{"n_layer": 15, "d_model": 192, "n_head": 3, "n_kv_head": 1, "head_dim": 64, "d_mlp": 512, "vocab_size": 4096, "activation": "swiglu", "norm": "rmsnorm", "norm_place": "pre", "norm_eps": 1e-06, "positions": "rope", "rope_base": 2400.0, "rope_fraction": 1.0, "qk_norm": false, "attn_scale": 0.125, "bias": "qkv", "tie_embeddings": true, "parallel_block": false, "init": "trunc", "init_std_qkv": 0.0253, "init_std_o": 0.00462, "init_std_up": 0.0253, "init_std_down": 0.00283, "init_out_by_depth": true, "optimizer": "soap_variant", "lr": 0.00535, "beta1": 0.95, "beta2": 0.98, "weight_decay": 0.025, "lr_head": 0.00796, "grad_clip": 2.0, "warmup_steps": 200, "schedule": "wsd", "decay_fraction": 0.769, "decay_shape": "linear", "final_lr_fraction": 0.02, "batch_tokens": 65536, "seq_len": 256, "doc_mask": true, "train_tokens": 390500000, "steps": 5959, "dataset": "wikipedia_en"}
Each number is 500 + 25 x the weight over its row's rms, rounded and kept within 0 to 999. Layers, rows and columns count from 0. Numbers have three digits each. The size before them is the row's rms in percent of the matrix's.

# v: layer 11 attention value, 64x192, rms 0.269, rows 28-45, columns 0-191
# o: layer 11 attention output (transposed), 192x192, rms 0.205, rows 28-45,92-109,156-173, columns 0-191
v28 102:516541503497479477513483507505495545514486478486501545517511513483511496489463498467500508509477495544513481503542476442470474501470493559482511504527476531513475510445572465483521497456484493464509529491442476513513497532509517497548523518490491487523512534524467534481514493477474468505502486521509505467531496523522491495506494498497510498511477505471473497504482494518462486477515467499511482496539504446472491486480515485479510487491446488492448519495515544452506533516493531544513517506564536506475478541482495471489485536488494529462503555482457508518477557512470488520
o28 086:470508494523488511510535519483525483536506510510529487473453492531529539484477496485449503545480529519446510467479491524494510488458500525510515480503489511506537517477514456520494497462522502501505465496471495467504533589521539523523500508478482479461514499497514501472510530508552474510501533508473493475538490498507503549515511520507451482505501491490467471513525524462514503475515529531486494516521490488479488520460543490441524522481508476575455459501473558530499513486527524521509465508512540496483535472526501467556499491521539484489500514476517515500492488500499507496
o92 126:481521501500491514514542472508488494499499539492539488479452485527501492490465463461463524526467525478456497470493467513479514491447519519504530489471496482477498538489526487554497517455510494511474495507500527474564505544481507500490489479457518488488508501505485511443486467515498452508531521521461500495546492546531502559508503535483456452509519500433519536489527506480549498461527478530472491523526497495459482510488519490466549499474487482518478520470469533518503520471547517488498493497490529495446492475496494475536501492492499487476477520496483510529482508483503503469
o156 077:535488468511513488453483498552516526478535485492479500488497536491516479507492538467553543478488509482509463493511526491471505538506444527497489480496540467455531488467465557459492500487501503491507507512464454511522477471510523502512508497527526518500487476478502523474466503490481519523465521462505504555491495498476479469500512492499545506525509466487510539433492494494458508533480523457518492502539495530560466475528509467508510518518553516442498486513517518525515501516514486456493506520502477543477485471519509522479475490492453518520513542509483481471505476502508448508
v29 102:508481523490476482556487496533494496505494535485492511486528523492509477474454494486487477507509520490474475502493506480493510516493517438504481531537510549478500487447501493482484511466503536474547507492517538466525472498500455495502438521467512461489536506510481514501498542499529519491476512513524462510516514520502507494484510523468484455517532529542477517485508495543518473505536514448494492533529498510488483517484521489505491489448533487449530461537488557522527472513520468570486529453488522504496537468500474517509527531453486486506495522491486503503533460501533537465
o29 092:516505530549497507499511487504494518515507499498502548494514503518484511491527530508548499563519462526520514481483434473494469504444501523455480488481478491535472515495494482531477541484489496545479490504508504504493521496467482478485484495446451513495471515479513509475485506500548504474506540527499523498489543508553521469510555555508524496452514478527481478486522490543486481516511487482495492534459566500527484503489516504499490504461490502503521514484462509508527477509476511472472542477508510505414494487454453507525521529473526517474488485449498479499497476499507513499
o93 133:548471504542485512520490492506496506556513517512497537476512512529482483528523500513526491550543487525493467520490484525534481530494528502475516456481451491571491501468489489480481496463481513483510456494502490503502492548455444468467472525494464515511519480496525463495506462496509505503450527498519492531499526494493493514521548583515489512511529492505469458484547503501488523494531494494524500510477525500498497514502517500531496519484510489513510485535498504509553499493481495489449551485484525511452465469493462501510508505442483500480499481477530534474511463554503510468
o157 072:473512519482503462530486488497548495483488487480506484536464547501498487506469522471469536521476493495503523498538495484486492516540504491540490498534517503487525512511501525509500485535520488498471519462477505461495525505500498509518499502493525494497519548518501470482493438506483470502452497530466525507486494529506485458504465389485489522493495517514496470518516482454532469467467506459502531531493453471446524503492483489528479497558480484481479487510494554500543489511496493485520509533549493448553509489495506489493479503496508494500531450558493505518469494523529521499
v30 097:520533487478474508433495434497450528531512481534544502464507483494498511467534535508531504485489494491493547485507506460514493496450478478498517510502486500489455458464479489477477462520498547455495528519531481486472521501505492522560522500507471464469525516501496496488548541506459522506517544506457500538500485483502522529505501492506522480508488509511537514495509545502521516470514455506517520537504518492527495502493488510484518478505490531532495482520513505493504468472507426489495507469459493510462524482528489490545502470510514550528503503505502479462456520527480553477
o30 083:570541499493485491511467510487468469484488499486470515465513471508522538471523511489532462528477511537493473502492516490501486473462534504523507472477462520495533489539513432507503478500474510508553515509510500531470522499500510547497489445476485514493480514491501514504543521491505524496491550523503507463573455481512507490482536499513513536487441498507479511489507523543524454497493476552535497502473477532538519496487551513481527529487459498500500462502498506522489485508447471475506550468524487484522496482527481490543470516502508506505483505447498499490488520536496523524
o94 125:557519500474494498476467476498431542507521492506485508503514455502523540480526475448545532502469509506514485493498494490488465492478500484509490503507486453508476520507523453494446516531503486481525547496493486516495508481517487527474536488459525494514486492463470509478523554529497552517509559497472497500546429517524493509510512513500473505476490530512502534521541534527529502441490471505499512522506479501526510478540522510524549518503483533514510489505512489509472513493435465485506490444531504481504518521522479479476472504499488515515497502500473496478486520538494561527
o158 085:476487498455477494518538537443541494526510526477513512484538481511543499465479492536497447482534522528517498478477452531447476482520454502465506518483510513468554511484462538494512473499464478497525517510467538505500488524518496517479550518503522486471478529489466557516495485495498474496536455530454501523493510509499521477483489545451484470534520496486533486509472503519534516508504498489489466500468522523481511484514494484476454477492520519521498460508525489484494487470474487514476506507498508545475450508476538510451494498494575521509521476467511506489516487520496495517
v31 100:484500514521498490482542515523551509473550487507547468496539514515511508483507502520505509518539517505478523491475498454520490508510539517507543505449536490520525515532511509496485520534518455499474507513534528474510522494543496471514458536446460521519503511499497511492467508485500556498521494505480470461495493459463521485481491498499525540474547466465449538454507539502487516525486504502499448499503494417512516512478469487440485532507493498467534537476507481497487481488505519509496459496468506515519506462484478473536470524501522502500503543481475449488491497495478512514
o31 087:486499447503523487536517516491525527498487506502526443552540500533505495494508498504501477508510474543507480452513515542524486492477494530497521527535500483518470482528515502543495535497508491524481462478487511498466440538523510530486480511476509504497494487474485502516513514500466526480493504477502483434487504495494527511485481469498472449493493481487473531494493518510491482567452489492494513487539481493514433515438537507512527495436537490527501497473502510497500503500498478512510495534501444514514514525520468525445449504488473521515494532548506467480505553524462471509
o95 123:461528507533496471524553528531554537494495510533519495505521528533472508526514507546524518487505515497493484495476514529502470519482480492466523529521515452541513481546485488502485512514504478509465465501489494491476469535534512526490448532490454518534505495469516520509520505524491534499514490473520481450460525513509552515501496530529500477504481492524458508518460486513507494532470490506505515483544453482528467493456494504467507528468525515481484467475491476492507528510514454514505517532468494499519525519524500512463493526523486567487504531512500477503510560550445465488
o159 077:493533508514494493478507500500521457542489501474485513522479507478545525472507529510532521486509478491443507510509483494500525464470473508520510503527492510449465529467493496490530488506471492499454520491501512483568522510511511483508498523490522492476477502506492472483475535505489537509513540477520575493469545521465468468491512491476479471493499466513495489536493496482516480492472494464518485515478496465483505529506453454519479521475472480590498498522478549513501511500481517499506483530528516507534461508459477462566482524455523482532521453483512469476527466494517525510
v32 102:522539496476462478526500493503510512488490499544518481520506441470486520526519509475504485482530492519473492494492478475519539515460485503527438499484534482507532539550478473507503480465490512479471503552478520433504514474509467469519487502498478480495532532489453519486499473497467516536490533492510469494497478461527533533521512481469521493469480471530518483516494452523503493520523522521519538519537512477515567496518495530500457500505532477478427471476471510515489478482507502487523478561507555504502505524474503478464482503495480488497524505484477523458539522499515501469
o32 080:483482502474495505478465481504522514513441488498527494508496515517490528506480531477532486494497484535496514485477490498491493499491493482464523548529541476521501492522554497483491509488478472552462485535448495473515500536522496537474446483484512512512512489478452473466497510511474497568482507467533476521481516515525516510507519492440491463513481535519528532478488486471475524508513527482514533532442547437468511524511423495483474498520519547510492483490480463490503497490511506480474491523490511473477504489471489507494457506493544506539452502551472521514510507501514527516
o96 125:475468494489490532479447530476474497450463521480519491503507521525516503511492508521521500510500505517516521479494478528498486499501501466474508511521489491527504489499556490501511493489526499565462505550473491470512520544552499499470467443507484503496506491496460459478506503515463506540489480476560476487491502501521482520520505446468496468497496512531521528496527454513477526525483540499524516522422531426494511478497488513466452497519511526503487467495506461488456511472517505475516505509544534494501473459489506512500451537488534488508490489527518497488495504500538519556
o160 085:549511474460531537524504476522493533456495483490504497502488485507484498481493496526515464493500543490521504486438540517458517485551465490528527480513532528483507511496504543499483509537471466531526519484508514486501537504534484491486470486519496481478458470530482507463531441495558495470524524497553502545483477490507491483519514522536542475506501497525519549540517488522470496522504491465462525469533519485505524468506487540550501469481485541495503508476533479496533486497498495474479557488472473529501484525449502501489491496523467513521532485525478536494500497539508489465
v33 098:477516497541503448520518518544430540520531502454485555499517478501487520502476487540503472501510508500484530531517494503535509502525481490441531508497541478441554506497508528507512474502512478543485484537509513526497513491482502514524466539472542459511476468494471483439471496461539479481505509497472452571467489507487488504484539483500510480505517518491474506496536469465533471530501497513488547507475470488512505504476474499502515473530493534536482483450499487470494491484460485539509484470524510511492525509484459519461495476507499495512488542500477511487483518507519492513
o33 084:512517456548539510514490471537496505510489524523515548492457491477476519464463502527455482484480495454489518499538545491513493505513483508534506547503499456512495462515524474502530494491491500540508510535519497479509499482477481475514487498454531486498495496491509455491513548483542529505511500507508542523523461523522492468506519497453499527505531546527437446483486422501526478551496489510513508506471541513526518502526516527510481503531467456502493502494497529506452457494547546460476521512510525484495510504527477538475468514498488517500524494478544490504490511507514494476
o97 131:482482499554500488505500485527484491496513481471518564524447432515450520462502486517510498463534469491478527486498515515512500471500471501505506511489531487487517474496509501512489501489509534537521493503516493479465496470445518502520513501450494469498539475517500457508557514489542529495500475498519523525495508522498497503512557497459500521494532522500475491488510446468533505531472482523527485528490487508544510477477485498482489501517457478472499485473477483446451496506531554532479499526487527476465556503499532525467476489488551527461552482490486512472495520518508463489
o161 073:489509510519488512513486502484494516524459482496460481493519507537501487511529521504557487442495497495532511471515488513504530490458478512473534481520470484476495529500520531498488484513486467472499494481464472496505533504505499505501512559469545507531488521424511493457513506514509514520484488484490490472501536465506494559505457503512519455514479455506479551512449491527495471476514503502508492527491506488496527513521461492523510524512508534543529492534471479563532522453489539494516466520509504521469477508467466515477501495495450482532417523507473455497503515519485524526
v34 096:491517522477499505467514486491478483473514537531505452500530507514522497524522480471511519467542458500509553512509516456471546507480508487510487531511507501493511500495506474501534513481483504485487474422471521485462468473523507503476485503495507563483525485514492477533497548546459506501488515573549475531499482487490501492469517437483493531506473509504504509470533480462478436532479505503533500496465536521468528521498523515491463482519491502483500540482520455503509490504472527518531458505485501487501464528458517542516518484506457515473509494518473495486478512546502518530
o34 091:511520479470513459497487540501488525505484472462506460494505502491500487507487459491530500503503528492490469494529468467498492504463484523470524474513522509509515501510491549522522474515473535498447466475479494498514449517540492474483471519493507516509572504524514511541516474460460499449496504498502483492564513485519527525502502503467498502478480501461480505472502495479494493507518518542533468519492508493514480528477520532567463456535478484482478492516461494466573535494502519479507480526500501516505543529535516466468523507498511513515508457561464499458492507499549484467
o98 121:486525497476490499523512509515521490472472460520511520511522451516525538478469539478499480515503508470477519495477523465492489541426494512499483494471514530498530515472523544498502480507492537477459458456463507496517503500542486453524532508497504532499546516531541516527536474520503477499503525548545454477522480493512493518494511491505500515486530490484474533480506496496497472548474517512547532540507528508511482482525505494544483423520505496479478546519542476495526493500509489466518513468503520525525530473534500489490488483539511486508517447516486443469479495513545505500
o162 081:519473478482460507523506494468497519492469530483511482505504486504464495505454477505511538495546509535502489526496515491503459517537548469498507516472486543471496489477513561504503492509503494520518537530499498485451496474450484511482479495498479494507505513477495495518473489504551469520507477504495565552461496476499519529513449521510470515509536482517543496516510524501488510481509492467534544507455468495470500559476485536452467482510498527494476472509522495479485514490492517578513541484477438507477473494477526497495476494522466523428471522499524501529505477521484499495
v35 098:512521482505500466497494508515488502495489495538502434527478494501464502512486441489500468395481507476497554480496535468511500506515502538488500467510462505523500500503481515514505517482485496528512498506489482471520505551473521461484484494486550533510481527527517498527511509509509495466495547478504519491503523560456504486483527485552478460501526504480543462491486510539530496504537502510463499532494472485478471483483488493516558507527495479536500461458499454491552496479513498526528524512475513524466514553491477493469532521495513487503535486487532462504491517506530511533
o35 081:477526482526495447461490476500514502482514520499530509514519515526481514523478486507524508502500508478518505496532504460469500478512495506504493516491523506506502484461497487535443524486473515487506525493477511497475497496491496506528508520474515518466485510501497510438482513473512506443531497499556546480512461473477511541553503489556517450502535496532518511525505508518531513452490475496466491518537509465478510448517487440527482469532470480524516496505484511539505523519538482477485535502489483497488502515452514479510535520496496522498520505479514422446529477452553508559
o99 135:498538472517504465463490482481535513511503485556514485506541497516493487514499491524501518485499509490502528515480520444460504495507525493531510513476514533524498499503486513556507515460514503517505527530499517517488501523475528491536479517481494525511487494472549550443524527451476497527490485515546494436493462493466486580527497507511499467485479516516521506497489478492535500435489461510499489513484495480476517457525484467523465495518465501508497505489489514495478506502532516459463483504437487508493533525471518511518539507468459507497510492506514454465497469495560506562
o163 074:475512500492478479522504540493477485478517519537490544533551482515494481579543530476499524497496487528503512480502550520516498530521484555484472456498463463510431505477524468508498472545482479534470512517511502490482510492489469491520452492474509466513480487487491486508510505507509508460510492559480494539506536499518517484545516492458445515500538508470510488495498483457518471557517486512504484550469479482548540476530518504476456491507490514521538546486453527488508486504481506512508482487531514519518470521498486525490494506496501500503504511491491491543548500498484514454
v36 103:509490518524529498491529510499478517478515490545479513512518446514480495551483467472499496513486513494437490535511523514502474471440545473483529457502495485479508465508486499398493511485490470498450541486476551511499518487481466522470504502509538515471468517556504493544489491519505491496557509505486496505509481541560465483478452492527504497528490479506482486541491519539508492463517484500516543480492477489480487474515517537501523529529494477510511490480494543519504500462513499500501470500481469464491469483485505492538469523496493512499478541538494537487484528493479512475
o36 087:491498537505475525493518500491476503466481509518474503519520504553467529458497455464514474495510446458505499544504500512498542507493503502466495487477507500490515501534533471450507532495556467493490502528563534519504500471484459491492487523496498513472489493503511465493515498538485494499514467505481495485488540538490445506478517455525483494532536432539514526477442531515490510483473528474508509546496486512515500505478502522512497510540450527479517496485518488511490477513501441500529509506490483497481515487509516470513455525533562512507506503468517460495548446484503545508
o100 131:525552527529492498472525484520471520474501507527493505537557500506450510505477487503503475476523444453493484523486496533490553500456526495483514466500520523505467506541509488454498506517520476499493498476552537479520481522486456495477486525511513453456528500497531474475508509516521491516518491474490510470474542523511474507518476470522456499504518429513506548438457500505496472486479543521498509523496479493484485513481515502551488493549433493493508487480514514500467513510498452498514466511495465498508503483541521460485450498529529528497503511488481477494491481487529520486
o164 076:477519483512508487500533503498491530476506526477530505490460510498520536480479512511501476501485522533496502479498562504518478507492505526548460508520492500484541495484515528533516457493477537473537507497484510548501490484542514532515494467497509549507542516540517511489463507506483478558495502476548493539528477503500511495535509528499495469517468537464456522512544498484478506495493510436509466480514474503515479480469516469457550501512497471458468479531511516515452476471531509495501536447533529502497499506485555503524483529488435458458524532509494501512510511469509494530
v37 103:462538492526491490493464533487503493491523481485474479501502526488481491470459477491470488537449498484497525521524459521535531504485497480504503535492546482495540482542500508477537523517512542500484572465527496505477536515505543511508475536501497448515476494500470459515540503507490474507478513494542544495489489545524510505520441507464521482501531520482521540510504527541514549482515471485497467543492508521496532547485533507492513552460523497510551507512486504506475509499477524489562499549501497513524464510475502500530473526506509521509528488486504470503512487507537517549
o37 090:498536527509513508555506476567504467495477509472493469514527472528527496466542482528444531538490485486474555500502510513521511480485520504526504478509507454490515560496479543506503504492513470499487517483480477495486527486521505476521497515486480508532448507466524462515479493534540492548486470516552522479532503536499514495487475530506506483467483529507499494539478499491526500494492488473515529478457523493455488495492515494512523486510516461490505486532538545504509474431462494455489506486490502472538535512495507530551487514525536456492502546474535471522519481533493490507
o101 129:516536502507512504515494522533491479485503489465527516507553534526509495505539474521472447507462518508482545487526505522503497504497497515496513495512501451527512506499463533510515528502531501464505553453455487460467537492464498453515496521468469496492443513527513470484555489541527486508508496482538504463475504524516529514482488528487525470508491517491484516504488459508515521500533509462533532470469503467472482497463552492467527481523530475494497517523526513523530500487479507422509485512519484479553516502484502523516448483520527501496526535487541504530496487526523447497
o165 072:436495513526418534480512484502472527547513539524522524449456497502526512530495476486466408467483487498551513488489494494496517494510511518533477515469494506500500479503554491503512531488514488522483515512485496539493497475529480517503527538508476488548530491519458510472469503490502522568506476481497485541529477510539525467466505516500511532497496539471492469531474506453487505474502495518542489478454522498511494544488507455519499477488521502468500477497482473481489501492481504551472491523465497524490500508492508493504499473516539465476504521500543460479493515488481498503
v38 099:529521475463468466473501477513502481479515467515523509483545515466482534504466452539531510474468489482508538493459543503468471531452501478516494532475514510499506500536493484491529478514532474496560489519483468503501528522459488475513455466490481493489506513476487525494462525460502454480535511491517485470509555476483497508506461508491440506541506495509481522545491487480506512514471484513522443473475445509532527493527523492511495506524482487503479502503481487481465501500470479458506526517508542519481522451537469534531527500490486500504500508533475527481526510562508487471
o38 077:525491509502510473472542472511515499502475508488478548505508482522511516452530487516501533520480500499524508460484493507487458539502543496479485497448495493488469489486536496535531456515503524490504516534497528489505517540467543518480502492522526492524490527491463478443500507468451494504527510509506509484455494547514492473492519419487492506479502487514500477503514459492506512484511531544542473490500523456475491504526517462493528519458499495490472456522527509448485466498543534481476482486495502511503498450534530472461514474479461475513506498506495569524471545526512485461
o102 133:541542514434486466474523496530515519499548549503476489526523520485496479478516503543542499486484502513495514455485492496475423508496529475517505502478456525510480503479481530498516480537504494495533477538517506498517526539492552479524519502507524546563477539495507489465520487464466488537522491489530500472482532531547501458490508430497485537515472480533477499514504503519521528487512534544516489473479493462501496521525537492500529523490488518533466504498495505469456505480516490506476507489486472520510494473503496483459498546522481528512491486483495530506482512540531483463
o166 078:513517498539489501519485532476495526539477522506508498496500551489514497498498502506457466473511453498510486547546532500505514503522515512511534476543517459502488491509440515515487508500496527491505479539526478516487442496460524531487494546484483506509522493519501501573461518532492497496492454511500503496450486456505462510515442512506474475466491538487496495464479491467487526443492501510480519515526456516480510459511507546480464492536486515476543484504494518494521445524481493478504458498494549516498496508520494559530467477498526475495488508529480502572508524502505513503
v39 098:484506496530531496492521514478512511494504497481482507508470494476486509483442507511495500468549506468489487508472535507479492511479449492503489483464500478506480543442464490493513530463519517518511526549460472519514487494476516493476483483521501519444529528520497499493481475528513515485423492496514513505460451491508482525509487463491500511479508527528516498518519501528531494549481524497493476492462500463491531441492508534498549486479491483515585490514527534519497529527470486540465512523497464517538553528500505510534514487471529506480500501445474527469470526505527530490
o39 081:531528505546476518454542536514497506507463527499439439506497536472480511468495510472526534479510530499502503513483483522485512544471537502509521424479505499507471506516487496495559521491510525483466487503553486508533531490503501539473511470535483536491529473524520479491497506509502519477481509516526490512541503498528508468506480513518553505492497540528523539481460444489469498518518499494503502526500497490524500498468528496472480521491531482530483476518498478517512521572487511482489480492503525496464538498491516518582530494491460532480483527473502526468494518480481475516
o103 137:481530487521460525443547495511521501457473483474467504486476528447491505496504506449480504499535531465514501528506499567496514533501508465500459472472504472472470543466488492512501494470522473452444511475513479520480523475472512504472497498544502529510506513517542503478498561497505477494500543497519501509516525492498500513487494514475527513466490568522498525469479439496499530504463518461483516509489513488487521445490528518467469517474525501518526478483492509508473505533474520514486487491499489503504566505499564495528526506510485507510490496468513513452491526502481475532
o167 076:549437483505525454534514503515519527484502519501481483479509485514512494547472483502472473538451476521522484476539482478500483498525515510516507539552497535469494498483481493549457474533518516466508512490487542510524511513466463513504505532520526520516479508480499484489468484527493475468489464497499562514478467531500475543492500431532474522521501440534494513502499497452485501538489491475473564520498473489461521459487499499537472489525488529500562491482472492509515494471523491489529527518515484503527492501492481517475494509504520505534509489519494445516465487466488490522
v40 099:490553492439541528483550511521521549506540486469500521476502482517497492511510488487527514489504546508467493505520512476502524551480479461475486507504507488496496512533488481497433494509523514537546489535449497473485507512518521541483537528511496493516496479538469548492505539494511495516475474514484517502496512472541516446511489490483554475537454471466512529522494463498501490500475490496502512481483468521465485496458482480528488515525503497497519499480500483523567462539511509520484518555423487476523513490508509504497486497470503506479463482474517472543544486495501506498
o40 080:494502505528503474434517430528500512553499495476499482471467509516470524480491492521539518457510494505505505510516469467509517523493528471503532554487506493484532484510480520530503534516488539507499485494502529488491485518516522488447519485520512473526477491494482474507453492510483471524507523517520514506479537450488510464524473540484534534465468461473494459527499470449508479522488511492521546500499493506534506528468483543510445508504456520532479531521462506499518502519493471512517515535525466470464468536508486489521492490527552520505454519466474469496506482514457482537
o104 133:493492547516519482422549487501530523500503486459495503483494483513478476465484478501531470461489532480505490496507478456506501539485464471509509545497481526513525523519499531511507511524491520501519483494502530462452516519528527490483546517542534462499451507489458489481434522521508496541521484503478475511510547485510488465541521500531568516523479480489510482481522506459534485493479523486512517498509492514489484537467493511510472514499494464511522510475480491514514490517521499499463488549477492504488522494484476465527480478505523537497485504494450445543518473509447472548
o168 077:521500515475512541552503471473523480480503445502504501486489466523525493498503533522501459519537529484484526473567527536497515475506464419503518452484499467480496522517463506518515512518494501524472526488488498483475492503490461491506499512494463512497504499464500550506509476492499506477513535558516466520518499503477521560469511508508482544487504526496529504496495517559505529487501459476475485471511514508510536514511494494494478485541502533534478482517477458481490477528497498473508529510528504518537449479513514527482518537522487469459478487474553544519456465533526478508
v41 100:490513508538549490543466509491481492457496530433521501502517541501492504481499508532452506456497525507456488461514531465478489480442486511496521528513497499471515491496477482457493488505492535515481473534506486492495519457471474502459527464504447500501528504501471508520512513504483497482524566523552489501462504518507491501484505528498468522530493478478462499496501524484532529480504515499494519536498509512525526478477531515449455507556473500473482475511514499477529512425523493500508513522478525499448485486474490529506464460462516463480531519492545512511490459513495516507
o41 081:520502525519546456522522486510473502497494500482516523497515495462467512508476530535455504506476482471474477491538497541516504491478512494544471506492536518514506483458502489487513492479489512484495533521531531501515513557498479495454519523522490542479523480519510519598489493501452508463510500483528554512515491471509486485518465492486499470460486526522469506503530541490480472468525518511486481552508476483510531554495465507565507539494490517491483499522503511551484505535575480459483507514498495508535488496498508514447497499502493484546489504503510517495527518521476540525
o105 136:494523530525566495497521501514469515469515519488517507490497489492465484492499527522463496526475452492439504491487518518534479485446503486556471494518518535545518510493498505451520501477467506496510566463523516463495526519456482492444523480484464551493517524494506533536541488481464508469495514489530516511502519484490492486522459506464474448502494523526468510501509531517462511462514510520483494543500477500511538537471488523551510534498513531516481487479511494513504505529512498464458517500450489528518509518484490465485483453472513492493496522509476525490569506482492515503
o169 076:496501472484459508507453450467478521511515489514515460492490505525479516498509481460503482415511529535531468537513514488481515498545485513513523455505515452530467511519513489497489461460517507532505525519504517505471504468497490506507521511544491422517496521531516532499505494473529489520519436473503473494464499492489505496504465478507480518524525522532488520493484504499503477479509490507527479431483512476483508481547487472493486450508492477511527519503469516492533485484432499535529551499518509486513469503518533527512508485563515505488515490514498525556483486539522493483
v42 104:475544463505530538501515468467480496457439493477465481512532513428519507509520501502502508492501473510511501486513445497458475516515473510539500480519482533462541436468495525496484536444515480485489533510480510503479537459486523496495471515494509492494538527512497530510496526430492525454523530487490484478489493492514533478497510549469527508512487515445518497469484499541519457482507522509462500489492495528523523489465495502476483475506502498503485520485539489494468533499509555526511495493500500473535528491521521458533503491510471478470449481537512502499527478476480527514
o42 085:490539474509518489497498441547497447500488494543488505506520537485501501453478498486510495561522479516470511439491465528476486520513537517570514504485504508477484483508530539485485537490511540507509502511505537510505501522510517539487476504464499513461510526465512536556502520461522505502459511476527503473494456463532478536500501489533497528459504514504512501503483526481498504462482517494545534491518537532521522521494502470500481508464497488468470446503489513472509495504525531477514485527490487515501466520548449480535541457481497514457497483497530482501526502530473459509
o106 130:484485439517518507483497489504487476490504478533490518522539513519501487498480524498547504522523479497508481460519485554520481516526492489514544470523507506509518478478466519482488542484564525520503490510479540498471506505487495524514458479473518459484548534484509521559515527491519506497473495485535485481496485498546481496505503512531529528483462511511505532525508454536479499477475505498500533521532535527509525488487499483502498518453499537447461463480506516516504514502520528535496465546484508473518440545538509474555561465489508519465461490476487534514536487487486484481
o170 076:473502521508541520467509470504460522517515489519476516487490486501506515528471525542502559493492530482486524538502549501499534475497487491480505499486460479502535506490482477502510476496477534545506514507526481505511519500512497494499515467545473531501521513560525527489494492538481474524511536506492480481538492488478490459527515547504526543487501511517462518507549511513503506496511517490461512507525473542497458536483495556488483440552477522485472523497501503497468491539509478483533554476477469500502469502509555502500479511491472504437513554442513531480504541505518461479
v43 103:509504509538487481527481512530500503485495496520487523478525485455470475503503467477489513489520517521513490501514513493512524484483539497482510483512513529494447525531481542490466497490522503483521470456458508483483540533517502507506484529438528506493520453545464463498506454522480488473500507507532494451493507483515560489482553509524524446465526530534502487525504516449497463490479511507451522502504543501521561541500532490499471498511499470497507510498544509481480489495479476475496529493500444467490486483503487458514483496466517504505538482527493561471522489458444472508
o43 084:521512531540494529512512545553488477503537487538518528479505501455514481517519497483515518483500504475437494469473452508496483477531479515505498467515556517487495520497487513466548512560531491521469471455480478476565535495556479487501500525520503529528489450514473500467521460492569487477488520475511532527518484510507488502498518493525524460493492499557503495499516508507481499520511476512482535485506533493525509473517519494506512484554526524493536459520496476479473532464477523486525523517483509506514510528508452498493494487480501498487490473491504457467501457466495483545
o107 131:495507544527503502486544507518482467520535493498508552493495530479463517522509500499530539449507502475448486446471502501511499470517493490505487505505543496525461519505464488492546514524553497485484458514516508457514492529552480499493516511522518503506475503514489502493513473520512505506495485476524505535545488489493485507485521494521486418487476473508530440474526510476518448526500502517533512518495513471502544507531511514506556479524538537469519513508529471474445534497522503463558540501486485478504510546484479509510500505503500496466523479543491509439503476506487531522
o171 084:534538467506533477503479497573497492520465496466483438524546528469507479479470502514474490476489498512531476553484509518484505514497520524507515504516468500498541513509463495472516478530475514498489499513495547496543484522534541523535520515497508503479497504516470512489473489509473520492498481528495533468500519453463483482482470467462517529484476557450546514520512506502484511521467518467475531482533471533524473477465473466431492482493490466482467524510522507511537453515454515491494509515506493493497509479504509506541523537484470549519482528510518508493498537509473476537
v44 101:505497505453530533533474498485526477497464495506502502457507517518497476473483491509522525499493480469512491508472513493521500517520518490488502508530477458513493520467523512464496542510480534467447483505540515452485519516468532489530509511501501528472488504508493517475514526520502495498508483472528502538537506485553456509503447480517524502506480506501476457482504521485535447475532469496479513526489472498581474515463505529503450481501529468537501499459464479537550517499480485507496522490505516502445546498480485488517510544495449454510543501461502524513491553451492481482
o44 081:515487497489499494534499518516483546502501476508510504519537465567437454551527488459532498490536477483499543522507542472512456523519476470457481513530482520490527501490474487506500519484533498465479524539494527437496500521466531504495495508482446504456480508511467520499523510503514506496523494483513535518493525472524468499513499494518499552475450478499501471511497510538512452481494484505499491565479502491469502525475518538515496491480495540547493543507513531512487538527493505526527522469503550494483534518483530501466527476496527526523483492514528534528497467476497517468
o108 131:520475478479497514525497491536518500501452501501519488485520476520478483551506485407494494534516497493482517538513507487514512489550490485477520534537480464470535522498481504473517518473499477473493472543511512419536457514503514503496518560494499512472481502494488517527497544518484506497521494472524525529506494498540491519494476497486476530459445524536494456524529483550537458442529481505517505538514476518481465504485517533545488486478504507527522521482508489522460517499489485493527526498509518464471539513500511507484498479512512519535500481477538515508467513455517526473
o172 077:488504503527529506517477512487491456496487488488555509550519528541503537505472474498511453514493486472503506486536523507502544494477496515516539492500525487584499471516508527492479490498470493468491468522456495511467522537511452510497506492481502490519536452483508477479498475515473477503488462497502525502507522543496496497514458450475525494514519516541492509478503497431516551523525511507476500518521492502491534428482505506450477471502501496476472516479505519481543454533505509501471484459491499462523527524546501478467496513513522491440461533509470481498513482534472503522
v45 098:551500570520520489515467489517498536509490512469501485488481462464571512510518451494531509492505504487448512485474509460454510487481514461490525522495529454535507459503511475512502515507488532488512501485460504498523550466462513517491491523507539496504505487465449465513496504502492509507498512502465492541503516509494525520505544480472506500474537525527496486548486546478485481470517514439509505485491496460515486513507516527508544499465502498526494473482512487535506498494495505489522531526516507438515496530494531507509506467516493543470508501440518476558472465471481450493
o45 090:532464516522507520496476469473464500517517505495485509497538516508490480455523534490529448485506506512527483468515477483484487519492521517527462476499539496471465440483503503530526537500510486459518506504464520494530523484526501531491515541499525472488535472491523506481523502489495498508537498495532494524441507503513437509495507475528483478531497486458515503476444422490463493483509465489523480544518518506507479533516516502518546528491506528532570513476465498472477466532471533505477461507525476502504541492486512526479502451514536481505546494543506504513484492516469482503
o109 134:561465537509483476513466471491485482446487518512554507486522477528510512532507514525528471527498530489496504472494505439497501531503549498494463501467557528516523494512494526513494536500523485466505498486469560485534520513510501488508508516521520456482503506489504512519525498524479538514496501535504529511470484478455448536502497536489504483511522495486487516479411479498463511499500494481538489521507505522486470526519509522518482491496520459512540483466498515504467487492447539496522480504480483470506530510471495544541479470507489486465543502472473541478500522537472454512
o173 073:475482467497489469462508502499547543523492531493543462481499538466471502492533516503485582508481540491513503500538471507487514516495458491461503533508528493449507516532471492456527503503474486537534497488518473460508508519469525459516454496511518488481503515521479455499495459476512501505489499483460466515496511492483522480465483473510494547495483531465536506471536563515509478514522494508499504461480526480498523473476527465525478480490501451489460516524460481497543509475538510497480503542506492492439495471488483481505491482498522498524476475523537532518513491461485498536